config.toml
d_model = 256
norm_eps = 1e-05
init = "normal"
final_lr_fraction = 0.1
Each number is 128 + 32 x the weight over its row's rms, rounded and kept within 0 to 255. Layers, rows and columns count from 0. The size above them is the row's rms in percent of the matrix's.

# layer 5 MLP down, 256x704, rms 0.163, rows 122-170, columns 448-511
size [ 93 104 105 104  97 102 101 102 101 100  96  98  93  93 100 103  97  91  99 101 100  96  95 106  97  99 104 100 104 102  98 106  99 104 101  97  96 101 100  98 100  98 101  99 108  91 104 103  98]
[[104 120 135 178 156 171 169  95 194 110 129 148 151 164 151 124 150  73 166 129  71 102  57 155 111 128 140 127 156 134 141 192 173 105 143 117 134 124 115 171 102  95 138 146 119 127 139  89 106 118 123 169 101 146 138 107 115 143 138 180 112 145  99 163]
 [ 74 101 126 111 181 123 136 111 103 128 113  97 131 103 134 142  85 138 149 118 117 122 125 133 172  50 138  84 176 151 170 104 182 137 153 143  86  90 116 138  62 138 165 154 170 112 125  78 153 122 134  60 214 166 107 119  75  75 165 141 192  89 138 141]
 [125 177 174 123  42 114 112  65 123 155 178 127 101 128 129 108  98 128 185 129 143 148 171 122 128 124 164 141  99 140  89 122 115 136 113  86 136 137 140  81  91 111 127  82  99 117 183 134 114  84  96 135 154 119 115 157 122  93 119 123 153 150 157  64]
 [101  88 132 111  94 131 105 166 113  91 134 120 127 122 120  36 125 147 118 130 107 113 145 122 176 188 120 178 168 177 100 121 134 158 117 135 103 142 118  99 123 128 107 186 101 129 165  53 109 107 139 111 142 150 123 152  98  88  87  63 104  73 117 106]
 [160 151 164 168 136 129  86 179 152  99 181 107 211 159  96 124 135 127 132 104 120 149 176 118 177 117 118 155 116  93 128 170 141 124 138 143 142 109 123  95  84 103 115 164 103 141 106  81 158 167 117  78 111 105  84 115 179  96 101 121 102 121  97  66]
 [101 146 182  87 133 124  98 160  81 103 164 118 126 160 104 158 123 123 110 161 171 117 108 101 141 128  85 193 138 127 137 101 105 119 110 135 129  98 114 145 100 147 147  93 177 155 110  80 204 121 132 103 178 129 180 143 130 113  98 162 119  89 128  76]
 [109  94 200 143 147 131 135  58 118 163  87 129 148 144 105 146 145  60 137 141 136 143  69 156  91 115  91  88 156 165 137 114 104 107 151 143 130 100 195 117 144 185 135  98 120 175 101 152 110 139 150  99 184  78 162 105 103 130 102 138 109 132 115 133]
 [150 112  97 196 140  97 124 144 124 170  48 129 105 139 189 117 161  94 168 126  97 148  98 129  67  96 119  89 121 107 129 145 141 174 165 159 143 143 160 162 101  79 147 123 129 195 112 107 162  59 143  74  90 143 154  92 146 117 105 140 142 235  91 135]
 [115 198 134  66  98 154 148 161  81 118  92  94 153 158 129 156  91 145 161 134 174 232 123 141 170  89 190  95 209 120 166 107 118 103 100  51  82  97 135 145 110 137 137 101 110 107 143  79 150 141 110  71  86 156 132 175 109  54  97  99 151 184 140 176]
 [113 155 163 140 174 122 147 174 157 174 106 183 153  89 129  73 112 102 154 103 127 109 179 114 131 140  90 193 161 104 143 182 110 139 107 142 128 232 119 123  60 150 152 120  96 130 154 142 161  75 143 123 131 109 115 130 191 104 131 126 139 122 130 111]
 [170 113 113  83  95  70  80 103 110 126 148 142 170 125 169  86  69  71  92  97 131 207 156 146 102 160 160 135  51  95 115 122 181 122 177 132 102  87 127 141 133  90 143 105 191 101 136 169 147 140  82 131 114 101  91  81  75  79 138 103 183 124 166 108]
 [159  90  97  89 151 109 102 152 118 136  36 106 100 115 146  96 102 141 127 102 139 172 151 113 115 114 121 159 147  78 127 159 131 140 108 145 108 135 144 123 148 117 108 107 133 127 158  88 165 130 135 111 155 153 179  86 185 120 183  85 122 175 104 152]
 [174 129 156 204 157 152 130  66  92 201 102 183 149 121 120 133 138 178 132 185 174 116 104 122 150 130 150  80 153  84 123 146 118 127 164  84  80 116 168  99 129 128 147 148  93 147 106 108 179 135 111 114  82 121 125  74 210 134 150  93 128 184  66 160]
 [ 90 117 127 142 124 113 147  30 103 192 138 147 161 129 197 161 138 129 158 158 111 134 141 139 133 157 159  90 161 144 194 136 119 129 122 177 144 173 147  50 135 110  71 100 154 124 125 192  80 147 186 102 160 128 120 121 136 151 130 127  91 154 126  96]
 [117 152 183 151 115 127 111 136  92 104  91 175 184 125 128 132  89 116  95  69 114 124 155 141 134 100 171 182 168  90 124 103 115 154  89 119  95 126 129 117 151 136 156 139  82 107 165  88 134  92 145 137 138 152 216  97 137 154 157 153 103 115 145 105]
 [131  80 175 224 141 132 124 106 130 199 127 144  78 128  57  98 149 148 142 108  81 135 133 150 105  83 160 126 156 134  95 188  81  85 203  88  97 160 149 110 126 178  78  85 156 105  97 118 131  69 169  42 149 120 104 171 142 148 126 137 157  92 128 105]
 [133 114 149 152 123 139  92  76 154 142 175 123 130  96 129  84 186 100  88 137 106 125 133 103 151  98 153 141 140 109 135 108 119 131 118 164 155  70  99 130 107 102 128 117 137 104 115 107 101 132 164 114 128 127 102  93 138  98 113 120  49 119 112  86]
 [117  82 189 130  93 163 125 129 100 134 169 189 131 190 106 116 141  92 143 124 146  79 163 101 132 105  80 117 166 136 156 130  63 123  77 111 127 135 152 107 103  77 167 166  90  95 130 154  94 107 119 106 116  89 153 175 119 106 116 161 139 137  86  59]
 [120 169 124  93 115 122 154 112 111 145 167 100 146 110 121 114 147 151 150 189 204 136 129 159  67 136  95 173 188  42  79 143 141 165 114 168 167 159  78 177 116 132 150 145 143 162  97 101 127 105 164  61  91 156 114 127 123 110 153 108 136 174 135 110]
 [130 141 171 174  73  84  98  80 125 144 119 155 138 148 128  99 161 126  97 177 114 144  90 118  96 168 146 132 119  84 135 110 172 191  99 148 144 196 128 117 129 177 112  45 139 118  96  96 142  93 135 166 114 120 135 158 162 119 151  98 168  94  71  90]
 [123 137 164 128 133 152  97  75  58 114 163 114 176 138 208 121 113 171 126  62 148 100  91 102 161 125 105 144 102 141  91 134 144 143 139 121 123 149  90 154 181 170 152  78 148 136 131  99 122 148 117 158 146 125 125 122 155 134 150 122 120 109 102 146]
 [136  80 172 116 124 108  99 181 148 147 163 137 192 119 121 120 138 112 101 103 136 150 143 153  89 161 139 126 133  93 149 147  75 110  86 128  65 142 171 123 106 153 112 154  99 146 162 121 156 118 139 157  93 107 150 155 214 130 130 166 184 135 138  65]
 [136 137 109 106 145 136 114 174 161 104 130 120  49 102 117  72 134 112 135 134 130 105 158  89 149  99 131 136 134 178 116 163 164 146 114 101 105  92 152 198 104  60 156  86 118 137  95 117 125 147 139 159 126 132 132  28  74 110 113  94 119 146 115 136]
 [183 207 139  88  90 116 114  39  81 135 117 129 123 110 159  97 119 144 103 138 112 126 144 131 151 143 145 146 154 144 150 138 139 117 124 124 244 121 101 141  73  93 136 149 142 167 113 116  94  98 119 151 102 188  86 123  83 143 133 108  79 136  92 168]
 [150 180 130 136  83 164 143 132  90 123 121 145 145 135 129 145 131  75 141 119 155 114 102 130 121 172 139 144 167 114 109 133  86  61 202 164  61 159 177 134 143  80 106 155 141 163 156  85 143 153 178 127 128  55  91 136 112 133 131  97 153 134  61 134]
 [165  88 121 149 112  60 181 136 117 138 139  71 169 146 187 128 143 145 126 157  98 141 169 148 140 173 161  60  97 166 147 130  94  58 118 114 156 186  95 163 187 159 123 131 226 110 176 119 115 131 109  40 108 191 147 126 148 192 122 137 123  93  82 169]
 [138 129  54 133 115 141 120 121 128 126 126  82 135 163 106 109 102 145 117 134 144 146 109 130 161  93 142 110 136 104 146  86 101 112 173 110 124  97 209 101 139 136 172 163 115 105 164 121 102 133 145 113 140 110 141 103  82 138 119 143 112 138 130  84]
 [141 142 143 161 161  58  82 113 126 161 165  95 110 115  57 152  96  97 115 137 123  84 125 117  97 109 129 167 118 117  86  80 115 146 156 108  91 116 114 115 177 125 117 180 111 176 132  83 141 127 157 190 132 134 142 167 143 104  95 149  85  87 163 139]
 [145 143 167 123  90  72 169 219 193 139 100 138 100 125 121 201 134  95 113  68 197 131 158 144 118  87 147 115 133  94 133 128 126 114 186 182 138 122 125 121 174 141 141 144 142 133 100 109 139  79  92  67 125  92 143  60  94 128 101  78 127  89 112  98]
 [118 145 166 117  99 158  94 156 135  85 170  92 131 136 159 100 178 131 128  85 113 164 122 150 102 126 150 159  72 119 170 107 138 133 120 102  88 133 170 120 138 127 133 163 153 151  87  67  77  90 135 134 116 142 111  82 186 153 114 153 103 140  90 108]
 [122 145 132  83 102 141  63 107 106 126  94 119  81 106 178 180 160 108  44 147 161 125 124 150 136 102 153 133 164 183 127  99 120 185 134 188 161 105  98 133 162 104 128 123  90 116  80 102 144 155 118 126 166 133  78  36 121 157 143  71  90 170 144 153]
 [144 105 130  97 143 145  72  62 124 127 132  97 139 156 114 173  95 173 112 126 117 130 123 133 149 165 147 143  80 207 144  85 165 173 102 130 125 167 132 112 139 121 129 139 166 137  96 134 148 163 172 130  90 129 153 108  60 146 122 156 113 159 114 188]
 [113 212 110 116 184 150  56 106  78 148 156  81 130  90 148 164  87 126  86 118 169  80 143 150 111 121  85 134 137 125  82  96 182 138 125 152 108 148 116 102 111 113 115 194 119 129 144 109 123 137 140 136 194  87  95  99 117 132 142 136 115 158 116 161]
 [160 109 134 130 141 104 138 165  74  99 100 168 108 158 129 115  92 103  95 152 166 107 128 112  98 159 134 134 168 118 117 161  76 183 123 162 163  53  36 103 127 124 114  89 123 111 131 162  83 142 173  87 140 127 136 167  98  75 103 106 122 116 142 126]
 [132 147  98  92 125 180 132 142  77 157 127 156 145  88 172 179  83 147 152 155 104 141 136 228 190 146 108 165 105 122  91 150 141  44 154 146 168  42 173 104 135 155  89 110 130 153 116 105 145 111 105 128 158  87 186  94 137 101  69 133 144 140 111 160]
 [131  99  92 168 155 144 171 176 100 152 145 138 117 150 165 193 160 124 120 107 139 150 114 153  73 119  91 132 111 189 141 111 136  94 125 106  96 158 115  48 156 145 119 105 115 130 103 158 145 125 168 133 156 167 149 123 144 120 138 184 124 143 133 121]
 [133 199 162 172 141 163 147 144  97 118 189 142  88 122 147  83 122 133 112 162  82 118 140 121 163 147 113  99 134 166 152 167 123 153 115  89 143  97 102 113 125 164  97 113 179  83 135  86 108 163  77 161  16 100 134  90 118 118  92 150 137 149 157 148]
 [120 179 141 116 128 160 107 143 149 137 125 162 207 173 183 144  84 105 121 152 182 175  83 200 138  59  84 100  87 134 103 106 140 173 135  56 126 119 174 175 176 130  79 143 138  91 118 176 117 102  89 104 113 102 140 156  91 189  97 101  84 135 112 125]
 [165 120 111  69 144 127 127 117 160 157 165 135 188 108 107 162 104 125 103 104  71 142 134 130 147 133  54 201  69 126  99  99 153  76 144 136 163 164 102 108 116 113 129 158 154 114  92 141 112 170 191 102 120 117 108 151  67 166  57 158 113 113 188 121]
 [ 76 134 123  75 106 121 107 117 128 131 129  67 125 112 194 163 134 188 113  88 121 191 157 115 186 128 124 160 132 140  95  98 111 141 144 119 164 133 117  99 148 142 130 138  76 178 159 147 170 149 157  84  97  83  83 108  40 145 103 188 162 159 135 113]
 [117  92 198  93 126  98 130 166 134 161 129  87 121  60 190  87 113 140 147 128  85 146 137 146 108 125  65  82 118 158 120  84 102 158  98 144  73 185 131  96  77 103 101 158 109 123  88 134 158 135 164  95  83 150 114 121 145 116 142  88 144 107 145 155]
 [192 130 113 111 132 101 194 115 122 124  71  97 131  38 110  95 101 113 153 198 162 144 137 109 171  81 118 161 104 114 120 186 128 138 159 178 128 140 181 107 164 118 101 132 150 129 136 101  96 161 147 129 103  79 103 161 129 113 169  84  93 174 117 171]
 [ 93 119 120 170 157 156 115 133  46  88 100 114 133 163 141 122 113 163 132 102 155 154 183 115  72 164 133 117 176 174 139  85  78 114 103 153 186  94  97 146  90 135 175  98 109  72 125 111 130  69 134 154 133 133 154 128 157 149 158 133 121  67 148 194]
 [147  82 174 143 145 113  64 114 128 114 177 125 145  52  79 148 127 104 152 157 122 107 107 121 117 147 111 194 154 136 127 140 116 141  74 131 108 138 127 157 164 115  99 136 125 156 200 107 158  90 169 156  97 192 142 115  90 143 160 157  97 155  94 144]
 [179 115  77  99 120 108 115 115 145 137 157 153 108 127 111 131 100 174 131 110 147  87 143 175 155  88 137 109  97 141 110  96 164 163 106  96 126 119  80  76 153 116  65 162 117 133 147  87 122 140  81 144  73 123 137 148 167 122  84  80 112 133 138 100]
 [ 89 183  91 112 154  90 167 131 129  57 111 199 108 125 109 101 128  73 134 139 179 136  67 164 142 111  62 191 105 119 183 102 117 128 152 141 115  92  49 162 136  99  69 148 132 103 159 138 180 150  85 111 140 172 160 128 123  73  98  68 111 119 118 115]
 [131  51 118 173 116 141 106 123 181  66 151 144  70 116 123 102 110 136 135 183 185 121 119 166 109  98 134 102 129 102 143 141 131 152 106 164 116 100 186 177 104 174 134 128 139  97 142  82 137 140 176 104 152 125 152 191  89 131  88 138 134 150  94 153]
 [169 134 117 158 163 127 117 152  79 136 109 106 132 103 202 137 140 119 116 103 138 150 179 147  88  89 114  76 159 121 120  99  87 121  79 154 147  60 128 152 105 178 165 122  74 133 115  94 136  81 149  50 143 148 177 121 107 100 108  72 136 139  78 141]
 [131  91 149  98  95 121 177 196 210 121  71 121 144 182 122 164  67 189 106 146 107 154 150  87 114 104 126 133 122 154 203 139  82 133 171 114 118 176 129 141 198 117 165 108 138 174 109 133 138 113 149 111 148 110 126 117  76 171 151  80  79 115 157  88]]